config.yaml
d_model: 160
n_kv_head: 1
d_mlp: 640
activation: "squared_relu"
norm_place: "pre"
positions: "rope"
extras: ["capped logits"]
init_std_up: 0.0427
optimizer: "adamw"
beta1: 0.95
beta2: 0.99
lr_head: 0.0136
schedule: "wsd"
decay_fraction: 0.812
steps: 5338
Each number is 500 + 50 x the weight over its row's rms, rounded and kept within 0 to 999. Layers, rows and columns count from 0. Numbers have three digits each. The size before them is the row's rms in percent of the matrix's.

# layer 11 attention output (transposed), 128x160, rms 0.107, rows 20-63,83-127, columns 0-79
100:468480434437469530486511521610483466598441531528432545449574469479481501523451485474465504565533503558523391427536615546499514493524419548443531515479468588415471433523492616480487455430464503514501564471500469446447521507454581528512456523
087:410525553542578499526459523525526496502466500464427521485442451474516445452478415428404512529593477604454475502522571519579558512413465484495529507441540537500541519586527489556458515358553455507557551423472605494489484513461548542552530505
116:430471441515419367578508591543427460502519501467523446555511434541499522649505444520542478544544540418539513653453437524539515451485531472486485506557472418475485580470489563471550478552472473560494472498426547518456451482524461490522456544
116:571434529486471450573555501497526515472557516463485537593563448514564526462470479461508555516428525517609544593475422484483514478530576514482510441434478442508498594512429579508514476550515543549458466595456483501451432492490364541534477553
112:515476484520496586456485518676452450519535534501578442517533456565509546606483551527577422432594484432466480485560497459486425562504382606398463537536403448521484550467562588429494645514473555500490601467453383512474511445508522546552513519
107:470523406518463498482453470529546455522368578519500588525507471503408521615501497498474454484542587386558555516531545607463504564483466551396502502608416451442484451480471611464470530484454546565538576472475441450567543479452593510518462488
113:427512547473572587539450486603477508517496571510545558492502393571453515729476592499479442466597509468545504457488491592373439509516461467433513569565419440434533519522534543448486540528456525539519548469390490468537543500544519554502488473
093:554470480501531490475630511622451534524582525445512508583554541574492585543550425603607560479489495479495567536531454537533467587417449513408486662459393455535455402465451594557445502589556550515446440488500467516537569509463576504489500496
109:474534439480432442472526489495490512490519576533460512533661534547463511613554405548551465553484525392503478487444526483545496486465566539559497550518532572505463439505525411504446463626445477531493463484490570358517567509457560461456487464
100:464491545471504619512556518629457545525514619484463499520540426535542564571428467554433489516478508594544466440555537553444478537504464397401539588480387534425488443477497576520408543576506534529483552481473450485488558528459525529475504480
098:529511474433358498467559561508544576516535527405487507526680427483474550593541434551634596487480502391492462425498560552488488438474554508505516561506513520527492470389484421468562509566531561478467544545538519458525557457413491412535477507
109:492505541480514571452518488454555558500554546484402523529580499489518487480458459358518487532486469508440441450451459510520512559485429446509514511364520550559510438562560446546474518544486491486547504553583513447507512469473558558537514511
112:492512534545468584448506493619509517524488527533632448485483551501486577499578499552524466444520434560511481397505511510445393567453503470473449560553395520513461523441552507534397605513521518474447537413431459577572537526540525501478583435
105:462414535481599453587518492420428460513472470496375528464508500496565441425481555458426414502472543557498519611538495511579601415496427462583559478482586478528468474549454526558508417495522490510505455585504555441459459488525544535506495558
100:403472617483702523480444458362479529533535603442478532551460474451593467490458495539356488466469500554496541480431412488520475446477571422556519485505551499486588576520540480569480458614501578504522416501461550489493561535520525461561528512
132:433487444574552513505488433462451476472572568553450466514411497559513496617498462467524441525523544355555600670467463495441509544486444538517488444462505413470495498508554582488508467598463493561591480566441541509521549481528563556567480547
111:490432506560567438563506399450490501475482459483523497478372493605539437445518533539496532481430550487498591613478431467466470466472505524537496478469444415544545492553494520552500460526527486560449387514481487613554406526598424522536511510
104:441490610473582490555465541391546484479440462471508658501406458392496456452516595475390550522605514603579506521521456594456520527464491450509528468524551489475540545564416552562553487407602539517519547497503537547500506505499479557574490510
112:451515540585518498503490424572494527505460565484447457463440476584549520483521396459512492435440459512457503447546553481528531515427486442459435454442388434588476509445550516488443565536526494508491475504455477558620484503517532533550556461
100:470490572476621643462476485406499526470533534519395554509534561461519517507462449454390460481558430488529569444510450499424526478555402452505458468413569522537448475480540437490502568502511521443549546560426521401583540488519522534555582531
107:449555535448463489509466497509577451509404498421480558465561391440494447548497599386441511534529497580524349416504506534541521470524550576482490413596511498449574546590511507467488514439455495483491522457465479459435469506530462516515510493
106:488449511581526462592445551502466438485473456442495507511374526551493534438479376455500450498432533492523524551543452429559509514444428490453507444476432436512453446504459575516478451409514488529467510599494473521502421496528467534472513544
097:465478544533561434474503509534464451492573573546488444551531581570599531466544384472537381539543543513427497551456392453577509522439493561487454439477463504555505594489586467556451518529512526502517451463446492441490502525521548542523535522
110:543476581491477504533522537506571522515481506545514581554513458546516491517437474417524495556380492529541458454478421519472451620560438464457507505440451512476512412583450573489472494422479517541487483525477456464472507441507431620490473553
100:465571540524529443525421456405623501484378432510568549503421507465484437454500590421484543517500433489495489442492437459507511507524591496534449367520570447504555570537477478478533510370476452459499480493482538532505445467539430496532506484
132:444528469451504414515504465432579464444471475564462583494492510521423448622516554517575532563440523359574456564448493544448508524488595486529451452462621499478542440490458487411584431499465456545563427569570539466519477471461503452497454546
120:433500576487615533507507537627539529461569554537539573529509519545449581635526550537506540476546511405579552490523577528388489479508544445460493589417423505454449506465508499515494520539492530527543445522464536552591569500472557535516475473
103:449505577488541579466543557486444511550467523569457548501618518440591519454491506436448436529562358561529458392540541498480545375508404370485469472477516538505447514441485526527500559498577508428532537572432553402475506476448525566571536499
080:524526414482354427497544573515500512521513549510457506481702483547414514621565472509601459571475510443469399525412488534541471502528542505543536503579522520451492460465533486451519431556442498518528491518553536393471569520471507451445512524
106:497474526508501526478454490502463493474503439442460458481566527515522484545481669443591464493586538503408391523455513503513501463537399527505493514509494538496561535547575421500537428499438488447516491450567501443447463526519602458458534518
118:494487513451414578482570545494540539510486501444490531563514388453411512582476611479516543505541524526624463496492506653382474496550354397411525548505470439467499419505482500513497508568555545527486559559548497501496519516509486505513567508
090:571441478507429572432495508515395469501524388524568499481498480512527568501514651663622539459559515401438466540535516510474449536495354534436508534566448461537472468503478551513527529504536504524480576548563453510489480475476497550528459484
085:405503536537599474566536507448493527487559605540447461522529514517580472507439317469336440552544492592465560544439511486533524424438582420532497537392532555465559551548532454568438511441512447511561492441411602452523531582497542529519517498
099:550527621463580491524461497428544539513518502509522553545363501536498441497447489424405450471476517532533518445516411506512535616539528433500463391518576456534591607509513511453507553574521500542584447457538446576506487447533467549534529524
098:467461466519598561461560544480541489477499536544553470540436515437467573507508509518490543535502515521548550535497474526381444477513575394520554522388449511490426490460450509551464533518512541560440437524462469696578573538567518501543527514
098:585535504489473439485490451422479428484497503511517474522482508407570466419516504493421480475454495517483575524513518479516519547473583644504504417539559484499495641486437502486568563464547532529537560523484398493494453466477434474546497538
087:526471488469436425533564557508521490472446446445572588548533468555380497605566564522571455536534637437536459546504435532495459527464449530437546505612403462514495493530447529504474463593545564552436479508529426485504533517533499581488523482
097:569525519468435395429538529426594437483532459512534545507499531439479495463588504488489512506473566461490460526453489497564480516506609634501479425609621472488493533509502382466502518435499512479520458510508489454514507493428491432485533517
108:441452450559504430528495493446436451477539537537400480485493427518572443560499491425505477549536574384512557667466517515497571451512516449548528452427508472504512584516487576455598464565462487569586466544474556466477479451513478562588437565
093:511525545519536561501427488528460460566457488550505496456428510524553468442430487466375386463396504635463471386499547487561479503552493402500515467499500507441542506489540492460404512468484465479528527382487457460505515563516522545410533473
104:541585454557494479448460459452522465412544553541510357575490576499554460420519493476536511525521532504453600564426483456435448575491627565555552499406526549524565604533482436511491474424453445540589493439513500516528523518555515479498504519
086:549477397571416502514443517480516486535510489431427450528473481506466530576427336544562498480419579488496538553523518574534515540523522416501563594434488503496530384491503498471453477507432451532489518431547450507518516522566522455347460459
093:478499511552441425521505441493520473426523523467410423513532509576599465482449446390562482526477563442453473596399448470471515506520495563461425364456527467531544555499550482482536494459445458537601496589569474450506367489505499479577512575
112:453605440414442522493432454502590482497490492444478483477536507516371472636487412454503500522439507484474438431467570562479463556473526567544503548507549608471592404498613431460511494481403456480594527445576498498540546514527570445483512470
102:481495493560626507553506523549487450517495487487496618461536538479509526436463544618442572489458381645512529438522508490561522389458546502470489501490524462340498435472464570504533455435438464497541404403412574541458466527536497476488440519
086:474454508411373447442546489570485481591447525592515491473514515481467517470472493421478503555528442598468365401518505533511543432489457613447530502487470590441496476559475589464541430479428501578466499423491481557481491516473554549504423531
076:463580489558522479506467503520576527551464484535473507435451484520437482482507393454470588552549546553418556499455586520529548601419520531501559464529490435452564424561460550536456450417500477573494512404529608520577481489479458522514472468
097:396435456463422441579555556576434469516539464489555524528497465591517545603527410508480476583547511500611464575493440460568541461498487477525462500561508455491493548486526535536567473486507484565514404453396534532461435521540442498517451561
107:534431488462465527524553427463517473421543500460515630605585436493573532497468485496541546531436533591661490537511424507523484457558565481560478427411573488502470580509480493531503488574477478515516447543477467509450500540509379508551507522
105:458442530490460567488517565647444465552550520522556437577524481524513539648487511512506431481638424475448432493553458417484453470535448594469461554542438507510481499452601530453505614491462542514546618463412448534458475467490535534505527504
093:395505515518358454509486491522530485508444544573482488502409539505434486617535471461427416480542470422491499504488409576442533490456512572465494527647459535459462461447521602435519499500422544556518583417464476510590531516477555486507473467
100:383563585499464528533496509583404556565528528498508510490428437562515467674500554494471409504571434459489475459491475582392460477534519490503492541576453513482533526481539563417508563559430492588453563494355555449543510481576515607499447505
093:566439503466549486483595579590523550464587512461555496656537513514439565555595454531541501435549456598517484481474437463517523586420427483430417612486487444534495429465494501562477475484533567487524472443543492543478564546454566475446537425
100:501494464413395396516555438528493487412551582542533484478568490551445507569589398494522395488488492453544434443425490432554573490378533516486430578533491605531516485526485502499507438587466507521491465439530448360541550545480542516467486476
078:456549534518429604464567515566499583534512576543506496501549525498530574517438397521483548558512466619531453359514464545508541513495560473466558464481420518460488460484497560510418495581432537562453510446500486624512585526458441526455450511
092:455479523398405479501532546515522571463547534379460414564601479455373521590514447530537549455515524409511442480496433533471514429468551508534441543487562487564506533477528494490562454506597532486534465538509461435535616502398469451564504494
094:525529478492429514465525376482572560499471551494424551542557450435464438533484521376565521483489514518424419444446446564468519571499482442479511527396491569533524482613516437529488502591456480528489526559581472446540509423510547531579525504
090:513496526629464525503494563547459505488478520454580492489494521449571582582536522554538454435546497494604520436493539486517436575420515385501415494513409547560480522354532485482396575543540453467524576439482485536566549489542576548472566507
096:497438562458535464532523417445526499519502461598466532483486487479497454423507530483418431516449504628447463582534477552512542428534396516545561520516598460497481493594477479556508397480486536523469408533465522437453424472496558460465483470
093:466524543518644511425491376433460566585497557490469568499511477430592461517486508539461568465425467536488563488448391518489478487474586460553544548529515484426541549503562528510480479698414536516445441457458530501519597470538485500537500518
095:448443468539489527532532371520477513477598575594512433489366503582539472579524432463477376523560441407494546615445473468472584522480436577527487460574502498508524514496540606509511482532441615536563513541445548490505487501505577513530482519
085:494464468595625442532465440432497456461497458458460550496432460610593431441519544564463491521444497509517594565477497434455441480509467479517441502470480413526547479520523426534486523498503525505495450527505503506504383524609506457501542484
096:465569579537516459515443494403513524520462451455488611495416451439496394469495575574472561548535569549532592565553488641427470557559533452575583457565566458457540588495454566486533506525590496530479508561499572531569513451514453489550500508
099:467567462674523540486468489532491520479463546494442553418475485549574487529544409516548540480453474533496509460447583533566514553444496450456436484407424469521486470413519499438400470535471480458566568487509555486597477487482538447536528463
090:489486575533535631478487440510462589491513498517391555476539543441444448509478508467457491460506525485452512487501456585348509469568474525513488504478573481521462492499502506438454538549499495488456553605391595385629480429505459509553477519
112:453603489515411487463496425479510431553412504460472612454505391453573424571464599441497573570467527524546438479556505605533489494547564618513542427534469524405546565576472531448497504561393419535471495482474467468500512503576459567543481514
106:480428467526620587566413621509535439480523435494499570536489530534445548436508400461476497528427545554518501549532495457553460545477417506455502474517506401479465408517450477518447442375488523512505501563478558554477406545489429445392479508
084:507447463521525442405546461551475467480506530580567579518598486509635532533555416505583414516548554619492436533455458463566534537436504461449450504454457515469530565411568419555459524576461539489559516442498506484508477465508556525488501487
105:499516546467464522552484516493554484519471501544553599570536456539454474536465514440541517562393499570517460412503498571427447648599480444455484458499465535482539459599433462490477552429474467574463461562487493506521516462536480559544484536
094:451628496589606492537386493462555481546428483450484584453458494531515402506502616522494574527465508444506588521542540534464422607564547482524500400530554432450558545505448502440477556450502415473503500557463552431510461461560444504576490507
097:409498538403540423553507478512535439469529521595444477510444506538398436535556617509522474533434469423459442563409511560386517548439548486523499532500591504482535471492462526451541444447481537513536454525534560377483454484459545458524447479
107:439533591459603534545530565599533494443583541472525532551532585533467588567542515550519492482594482424578525442480550454496535470462576415507471509472457488515425483408515512550484493525485610485533485524511534548558577549515539547503452496
097:482460584518465607504579491543465525556479494588513576501626550443513494454493526494539521532518465598526439414539528530451498401527437442517465463449526482493464502482455527515457466507591485496523477577410589408529504396472508563587414518
075:461441469385361360494554497516500495494504560535533425528572443481462530537539513427512399511535483530474369498418393477597562453472522482525425485551525585519494567511497494583590513512506516553462422492524435436514616524527555538479493514
112:507485520478457463420504425542465514512461469491473492493508489477526500540464628418543464501566520520439383548551468481441506438547457557476506541517462578466527568599582439526591464533412518497481461456504411489470474499552575527477518491
107:452527579500354521488537503484501569541469484434444414598395438412404509535415609440480519527545533458529438508511457600350518466601445433521527488487489477541471486546521499514514512582579533550437491570487518525487548492549471531522526530
090:523463621487441512492508579509438501495505400563547436555478540481503546485477630594554455430597493408438397510553510445478478442542392464485464542542540558579486520537509546500573540461585526517500544577531453540387490505488517511480531470
085:480512443536503447497590415490488501525507549562540545434540513548527463463518318486482517549506534641535556448439519471559583501421626473464469466458473462428566496497480499575495470472464479522479465426524548526601521517537468567501455483
091:483604503471551559476471502486494580567475525473537539518489503519533430546494490476506504509489485525449555469462489587463448640584539433492588435562493513480518565467513462465413611627457475542543523476476574595524531418520487511580545521
098:502498516566615479453537563494523531480531520454481377588436520440520526448477507571465523506564497511560574499487445452472522511484550330568537490436502493552418566427492517558480592558571582481445483550462489598545586500529530504495527590
091:556427513468501515512486482425429470481520499502494457583547464459575486512450517554433480475466501485457578581516522509437471473480573621569562509496549484456493566448466485520513548454584473481599596517456428460496437454386490417545585459
084:477507528453412372490527538541504515443465465471520532574457437476442515571522572460508407541588559473538406548500450503467480468542480449453468542589408573534476564510550481522535529606557559529458462528497413493484587522542579550452574493
087:546503491450469464483561500453498392485521502522551498525556439461535487586524532561480503458464627405465532599444521503495502512465600568515539470581522454452474570440468393525488527470524506457527477565508459411535610482465540450473553425
086:429415492499404452523551383476478462466555530577462498435418458561585443514510435455471438570559481467508486554472488481529590398524488491566481480484525553513513549515515581510611485500503570538553463466474515396498437462516508512614468547
093:497567518533507516457479497513437489610410473568543500391488545541574508458445471471499484497384507522442514421472546530524451528545546485470591444522386497432541488485510494440423500559426453482449515426455488560528539488531501556438497494
099:585542421520511449431523477434507468436504560515507395570481515491626466462465429486541473507571549495540625516445479407467491559398590489513528470444480569553514573476469495536539531473492523497522562428616397479523604537552510562509539526
087:533511432527443464497436598493560524516513467463448414512382540515419535527482357446492504452422526485545508478553467562492571592464476475429573542519479492517518406575505550503512516431450464489458490397554443594467488593531439500342510514
090:454449443546449492456535382510487444459472539530431526510587468506642472509427481450555502556472552536456440544442453467482505459518527556475461449410533561471488561503546443509517494486374500502567530480547470477496401473548497470567509492
101:476576415425395453514433446496548485508467524448429446488494502500373461613458470397511507495419514414460496458462524586484534525404575625456537566526427590474555421516528514446517485490390477516534565465609457503589495493516564491503524516
# layer 11 attention value, 64x160, rms 0.0993, rows 20-63, columns 0-79
084:556548545485563521573511317403555527513487497490438478504533509438453589540466501470494519567439439490481492508421450522570504563510474465483481415477539507574410472466456446432550507510519573532489520422513471410440486380519463453564505410
080:595480572457493468420639515511473457532543503465442501440485502431476557532375477454502488501516495487446490539508490537427525479523413512492544481480477462524460512449374587570444509633486503504529494542520445444612503507464512436607511490
113:450552503496486515443525524565543513491435480574584524494542506486465525418441492461468457530525454565528492467446511533453539592501495441388486426556536537442420502460532437469522524446519470420527547431502504462462499531513513533566499512
108:462466475400498531590543492558476498529533493549459526495517482453502418512443517560465501473521517530538468517517578573393534542618552456498389481517507526546484491511536396500461535509473414472498378431478539501487564556553538522495478475
111:520554489518500492533442521403451540455446541488522495454489593461513611519578480462491513588441461513515423490507409463640458510470464474525559468538510457440507503548553463379464464478544441495511513544513448551332502547454540540524522496
098:658515496507540520462515455395507533465459538480442457513489490486480588479469563459491496539474412456521463451514458446579582491548463529463585436500506460501502516457442442421485500520522453476504635512554483448533420438444594470564502466
109:514494464556507528497520557531558472496446589470564468458505515449523605453439552541504451504490472520530530511541462473521580508551505520512531422572479506475489473479525486455452501421535474447508508529560466469467487409515528466576508471
088:485615538389510524478468560386554467508513515508507559455507536518507515550417528458461488507555478490517470467409495474534506531540443494500493483516533485450614457539499460453451480398463485560544413526607476590503519484501483509467500479
100:506497558501508534496555443594484541482515458510522506579454454628513521441426447488535502478570497526510553471487458484540471454378479438499551413542500445466529562456490422606549539521523516512546505492510565487551546353532540554457441498
089:487502519501489542608567438474583480522468534524465503437463537452482537455413515457493496477486504433485523502439491553534522547565541426433459437516496443605479482556432365489494462417494517546492346447559395392414538420505539371563568430
090:549548513536521566581395450606547586538470461523521520463434425540553520412537446475457436465492496484498509482447518453550622473527485505531501483493507557432509528524490487525501513427546508580517462490436355576467502461542498649424510455
108:527481578411493474517469527540409480591567488500381481513488480452509468557397501560559507445524481473475505512533492427531550468468509484634479572534474547544530451526419505497437500553488440468478319572486509519552541396559491540455414467
099:435490462505447485552539545503470515428531531502517468467474531512562529539620533486527507494460472452475510492543456422572478471529482537485534451483482445419666471652512532456483505455532543710469401611531547511532510524479522506617508526
103:493487534393466490363516573496514435471558468492540501618558552421450552519416475531485466484545545513535567527467528540410429495534514507495506552453535501482413484370426498546536484561426404418558576487566501484618505484509484549386433483
098:479422457621513484467502617582455559553448514449604500566520468425479402441427513497519507475464555461482536507547557533448511487534501511512516466523472454552491483455433462442517472517467512512574447536495480476595539484499516498344479477
119:561630501462498509369496536417416517503407507487566476501572546408506553478405509496515528523539452505517471465586461607526434551409522443465563425582492469479443533450527494564489489506475475384511567526542533507449499452487538540503491472
093:454506479455474491375497672453450450522556453490480529505542522405492407513447571568471501540528574572517492503538558553421525453496518499545503461510486557409503453531499550551507499476443449413540504566540602481540551584458478466451446491
099:507495488488521471405573520480531412517507505448546482489550448344495469559472442561450525532458478480523493520528480436371495527584460563499567472441463523552520529442520490525493478592452468507531508532477434468611448519465495543512482511
109:472490481466451480578501582430432508490537507488453494451474555528514555507556593529488411389496562456492473503617502480492486456493592460443511533473473540510592492616459589529447487489503427567487447568499587448659528524525501400581525466
099:510559447490516499505428540543403443466537447451439456520522502466508545423541510609529481481481568445502501526549465458532506491605547485608480545593479456516451517488510556470481447573444435503483387470491515525589492422528496556428497456
107:582351491502482484593573452583511566510560500480457444504466450518460586542443518562475529483456485518497481534578501483428515523416489508500494519523490488552505499448481461479479501576532482507505466498436503423507501519547469439600490538
109:430619491520471488527590535456519501489488507503490508462541580521475496531565523461505450471545516457518488492437491495421531511613546473457490573534521517389426441530489489546455508518473460421467620444534627522564524573479465383501522480
087:418434501469499470584533539454359519474506521514552497594537535420423447538453590551526472501485484470467500493504488446546430547521532473488468460576531532476546474532516539402504452536460502480437413538579601566567560509548565493503474469
110:460439499365509522568596439511547454556559521502366477509506497504531448571476455525490498489554510483518510535468524459462532502549442531557464538532507576501546410634558391447482527496499402418518437461472560498482505386518483438523511483
089:490404428505509476518523568616424521559517517432468470517491473635537442489575532585490540458475500537520535557564524502358539496457476572547487590484478553504529526501558550460564517523465425483512560521437532501553428585509490457568533527
120:525537495493526507370443526475487493543458500455479530578513448675531542370529564580469471467583444506550507519551499562473592539426527515548516436563467558516434524482592467555547517452490502434485639519522544501479479444522561524475488481
120:440522487486481477484492541447524524482482559494480510371480497593498565399523528458501490455521529487512490474550486504568521549601497459497469290546474507627396471523470463560440530472515523464536489563561382506477525433508524549568491496
099:437482451446518474547475459513439459480490483495584516529504504483506520505613534615495471414463576486489537543475412475497440600547562496521469486611509471539498483503464454459525480526517469629516408481516440494582461394586576494475550491
071:552408524463486549573457484570586576501498520562573499583535442497514511483481435528517429538499404523495535454385485488535552492420476410463491508551495518425533457497575426554484483451514535503423566508534557509478519440512481577572412522
113:531466545576492482576380494497497551468523505512506498539500482369469533550398450534505533493485454528471514481479442453552587525441501504471491594501520474473407506398463521434522450597562531417493529521526423518440516466486428551423426536
112:520560464440516466533468540535588395536512530496436480358484477437538527457455410504508530454509479485528461493506475451514647580607484505526483568506484556473479500540471391525445524468558477503451428487416456484462491453474496569529500484
091:485520422524484511502432597405504444506512483528575505426496547460541451555592468488480563599503561542507494482502413412638577457448580591589550479510493508375587558561540459458548481556527522448509559488487495504415480541466537610473471483
081:549345556492488524462594488508505511513455470493475514562561436477454481557340621451467499473538538497452530502485508530455437533511446464469456401568489498594491496425489562584455538547489515479519407482565461503588557435547514505566522494
094:473431555544505470553539549538433469532461538506519473545504518527508374456497521573552508505487517492558456533590547481527467491549517532496532570556498504667529504549430546412442441456478461499458470550531547529472487494513506494527542471
092:415510440464484493377454497516530479540454542515533496471529511422514395415576557450528449505505493466502442513540597469566479625491486472489448393470453535522423485583550444460527501446484554536411421516497549545501431539504421560443515525
098:578505468554503491488539493467463538471510433494535530550501529472486565541605512473461546621492486498522490463514586577532374503468398525495592588475490431520502579484539516527489467507485450548490543524497565536480428566503590513440541508
085:459481505443468489520504487483522469458542522490500480500499473467447410577474485453498484565550476510547492464479432345556575496541524515470566533543519610426520476496519368534460448490590538442508557595429584505498498464519485550525410495
094:554348528486519495474529504519532525450528518458563504619516498592503515499593501424506516526491463497482464521543541461539436525440316474415594528461509464477555536543469532578466505513505445505448510496435594568527427573512532610498457558
103:546532531482499494371475505402460493563469477534552519596529503311490556454455486527446476560562472522516513466515515611466505522395539468505492417555505545566427491425480473523510492554449443401469557528478503453499490447512597578483486502
094:529383513578531472661516408491500501422521571518543481556486508508472448494467584463576487461443484468501533527526493543497479441470514519420482595445527472617544490612401540455497489509514554479506501453583599465515512480492466365470545493
102:561504508515481471454532487513446584596463529559487508549497511459505400580446538463552589542465487477464487488542619558531496467461427479497438415477451376534502512467450510573494525553502526539450451538575642560493490515477525517547485547
085:632517549580553498524514432503609543515496503587438517514493498536494490424433543432513444436613500482502535485560594505490583474477484538549458515457540474469489536533474485470516528462506559376420510333496460480470482517442412480514542544
094:513480493542509453534487556424375536537498480555439492572499505421484496486486555541521504470482473517502471518504495603488569526417567453479462544618487510547364462520456556534483497550512377436444478480531580488473546537527554478561454491
100:638551579533523485490450396480525590489504478482411463457491486620474612467444518513554502520520425505458469480537427493542503442421478509493582484543444446524459552492480569599390491574546555530534566533513501508456541428467446488517482541
# layer 11 MLP up, 640x160, rms 0.124, rows 0-19, columns 0-79
042:513449424469525534492533465491560517547521644526519598522491558569497510512542490437562518550550415417560552564535480610534442529490469547559485446543471497445442423482555516522543484430526459483556467440583467467449589467403495491515440499
109:465473518464550507528536521429549465541508488507488529597478526534507468665540498519594468580487495547490537495498565535592429541481428503481529466491380420545447517440499491548507467488481481542492483505510477506485620393532533451522504539
125:493407471513512484456611507488417468431516555500456477447474527495421476616483421494548544460575582473494516541459419458446511601572498585607521493492487542534529499550461493572509434572462496488537497483563512429491566470373547459435527490
119:514607485452509520422437461447487466536462506527527536463510496524511442530549513387463584581491430524514488548540582553481442533593451554467499498511380527443473463475483501459537461502427520512504434490563410484547521539494520583507391505
059:478473437539534585497552520480492495541574531563526546467591551508482423519579440489585529568576519476549531572502529531554510530548443580488497432478369557442521425488511551489489384434577503471469479507468426487466574377403524511470406504
132:535554466505501509449492593486494425621471528525611529515562483505477394435484468550505504551479457505513520499532443570518481475539502565512501512469488564407544464477478496363444425469528462517524502481477506529451514451423497431447383482
123:514503495503517499539588500499471406485532497519501547508454545501503532516538413470583522553508437434577540645459515478541450497536544500581420427443499370457534444451507491568612450531590525535543437496514543420517493441470548442548477552
077:573464365543567497545537498500506564507529475580517497490537469538460431462455451467629496507478470386514489562519471599494525572527463478537528483411490507553496565522550506492532378524477539522543413521517437454483461424537483414498513577
118:481551516556535509422439448516503540510433603508528539465506527352510465519524532547548488448546396484560519501499390558512521564428458489521445462565488532507546516476525547475592439425573556458583552540578566449486514484417656525573492519
112:522524515560645616508499465533479511533486508592595598530441512541435455537540459469482571515518508548547526494499501571498457502490456660454529583474487444409539520495527529492492468471542511511581517402481557571510517449467526481521476468
136:497472396479530522490450519546538515566548555498351535493511556559513569503579485472615526505499535484537526557565456516581449555444448472439508442553423359454540477474447586415549470436593505517525480552470356494408470474491533463561538578
107:571581517493558565421586543525425435587512471496540540530572539525481577461482387516449607524463428572599505523516575555504501565434510494473475560485507507458486400441522494526490433496510526455455538436500468517444505425432568477429374548
115:487492502472544484485525491498604485595561509499521507445497534473386494582467502469466493463475521462534484469302507608546464491465470425544505446426512470465462503472581516501545466471585424517535392500534494476559545424498533461490453522
129:486459461490563570465538548542484489581539452459571558506540509466461455515505443492507573468447533419512530525503507591508556584590510521446579441459438524491456426490544483539450488498452575545583450554562494415510509518483561584468468455
112:504533553534542506548502502539582455635517491535498503442497532567463457583485506501521499519499463393464484537552550482480497496465551547525525390432465451490500494392467556488482378462628604457480439426463526470539484511488466455434512518
123:470515495567508592504549499540545500450611544526415537537505519516410521583514446530482525502472448428617522539508454525479509550572462589492383549452448497447452438467570466522514449539486543596515423446526422479563527496421494523412472528
050:424451466498512575425575509461545470557499537537535550487545522505456447520548463500572522497572501490550527528469500579531471545522474556517471516369499441477522400432516484525489348477494490538546421513502470450509593472435513544558438517
106:574482436463490509490515517445576406476529493533527486530553541498459460568511571464537571544494531467460500488502516491466411429479510586425446456518439559499565463484470482588450523507479486493507453517617411481559602497395451547448483518
147:543459426495454493540565488452579498480559553572490508350451532511502531443506468502533482520488384542500572523501537577590518447532522516605432492531427528510332520393570574553523511482494532530505467469588427464485475453486544525420412541
113:443442516613573529496535419499436513497552491582515532441480598532381465470553501508541530458600448528532520485549543511461436579520494513526497516569447507566483533487544531544525522379613596407501564479564551420500568422440575494510533464
# layer 11 MLP down (transposed), 640x160, rms 0.109, rows 0-19, columns 0-79
026:551427474503445415506482542490434505540514453409465423466554489518466458527424565493442544490427568495412496545586490403481508446574548421523446552628471445448369507494552447453583462591530422506525539412446568562503428556510502558579559501
116:489483456371537523518481423470580490456523506473510415460529435452454417421480504464516535495482580571427490467464511447513598468490565486435535527571419439542456546421411488519494425484545518532440494435492484454556515433494590485443611531
128:439522509389563473502400453436398503494537459470449423519484491378488458515494451481409455470523440504502458521420510427468518499519379482462471457524563524601440506493557492486493521495425529530576527527480575577549459529449525452498494513
126:470521522480459386453439529486501522481523519537479477499500482518544380461518506567552544534489507504476462431417522447487541470443472441504493434519541485471437528463571592547612539534509563458602559432538458547509519580528504557459504547
052:494476522402536486481476503517427486604502576523425482547526545523497508486553522574472492475503521450476475539484502537466514564508503433522430587476505449525587404468514422520478576454437405524547558470578571529488461533456406394456486455
132:505566565539458467515446499426559517389511447496499477446568515521486553518528496464456489435429539451379491513543510443445503523549593532516532500568550449434506465476565513548542448554514692528503502611471587555438412494475502529474446468
122:579510538554505446483486585557493543544394619592513537512443460502492484539572543488454508465439529517398460515494525596462521591584592485458478519434607472506443515438577517463537461501464532518506422464554509566467497508446590492587437477
076:427550481480542432478419524506504519550525506560418487505618524484529510485424519549479449460468481521569567498382594537478557471418475597536465524494446526571571481582501477575514494526517454509471387542579475492499552514584483443494411535
120:544494554482498437525532523474498524407448503391492460507435529478579507543392453464491472458522635492470426500538514468489513482501504523365553481457499453577445556613430459496497443479520511387467514537513526401550506455520469513415459384
109:557547463555512617536527454502439527542533451536446580471520409600462541531498509487497479546501537486512575468484497470445505499533551464487564620543561505504510527492483525582512444488476509477456540495542535589570475550531491494557562403
134:469535433485453521370455445502462486557606583529520494449526478572527451467544472571512493453477434587501544551504595552496432473457525500508483456515514501530512531565398544427538512574487497551535626522464532530446412450538446476467486502
124:577498594498493491502431539533514497520460409465494509350548522595436496538501501574518505467541420465536353584462599423408423459447502479425504572559546528525504519580438460487428486454568510505540545539436484602500520521549542499519495499
118:463519446476566498486432517498522519485494658518470449546511502409492515419535503434528501533519354517491513537588498466504430479520545519539528519539478502508492458617469509463467520521399555502530523552472500570454427517450408431500438486
128:554539466470565433523492528515530520537514451484493460435476414497513531565464506498502608448485594531556530536512482488486526552540536477574459540513546492522535491488525544544460428544515473532419510608501651485545575543482566530543521480
118:443541517513491429442485513542527419513436451441518354467513571486528544483506564489515527457483581560349535412562456507503422510509525427520491569484470441563547436480508511522562452560463493516529483447567516475545451534545498527510582626
125:502438550378467508594460402501531489573560498570458591558575418526477496566441476506446550518440430547457469558532527435478524457370555508454460566373544529542504495519428413486492507536500522552549442509506474558429542489549514479496420485
041:580564499377403411531521400478481546456501475460588403516448502522514560590503590432542517447444554478529448520501465497510446485527448458498601458442491537487528502501500529433538566469404499551468492547416435532458485405580469464561560534
116:492478539517459550536493517559503500488430403515516611518421439518526462537563364486440478501437435487452490516447572524491530501386492502475479454527474511573433484531506452488634510457550511447478474540572592486629448444561544508483485583
134:507557481491529550563564509410529516454542495454518465454501630549552378556550495506410521497492518442475487435574427427518571504488438490364439490564532491437537550567404474498470481545485517407489663505511486518584511560540507448490574549
122:526497580445449401473524514545538516451566420490512462491413573485576543517492528469506451469495597519508474497544448587564617464439499458495424523475543482485495424526505412519540433414477540484566534458579526461569485464589539432496552598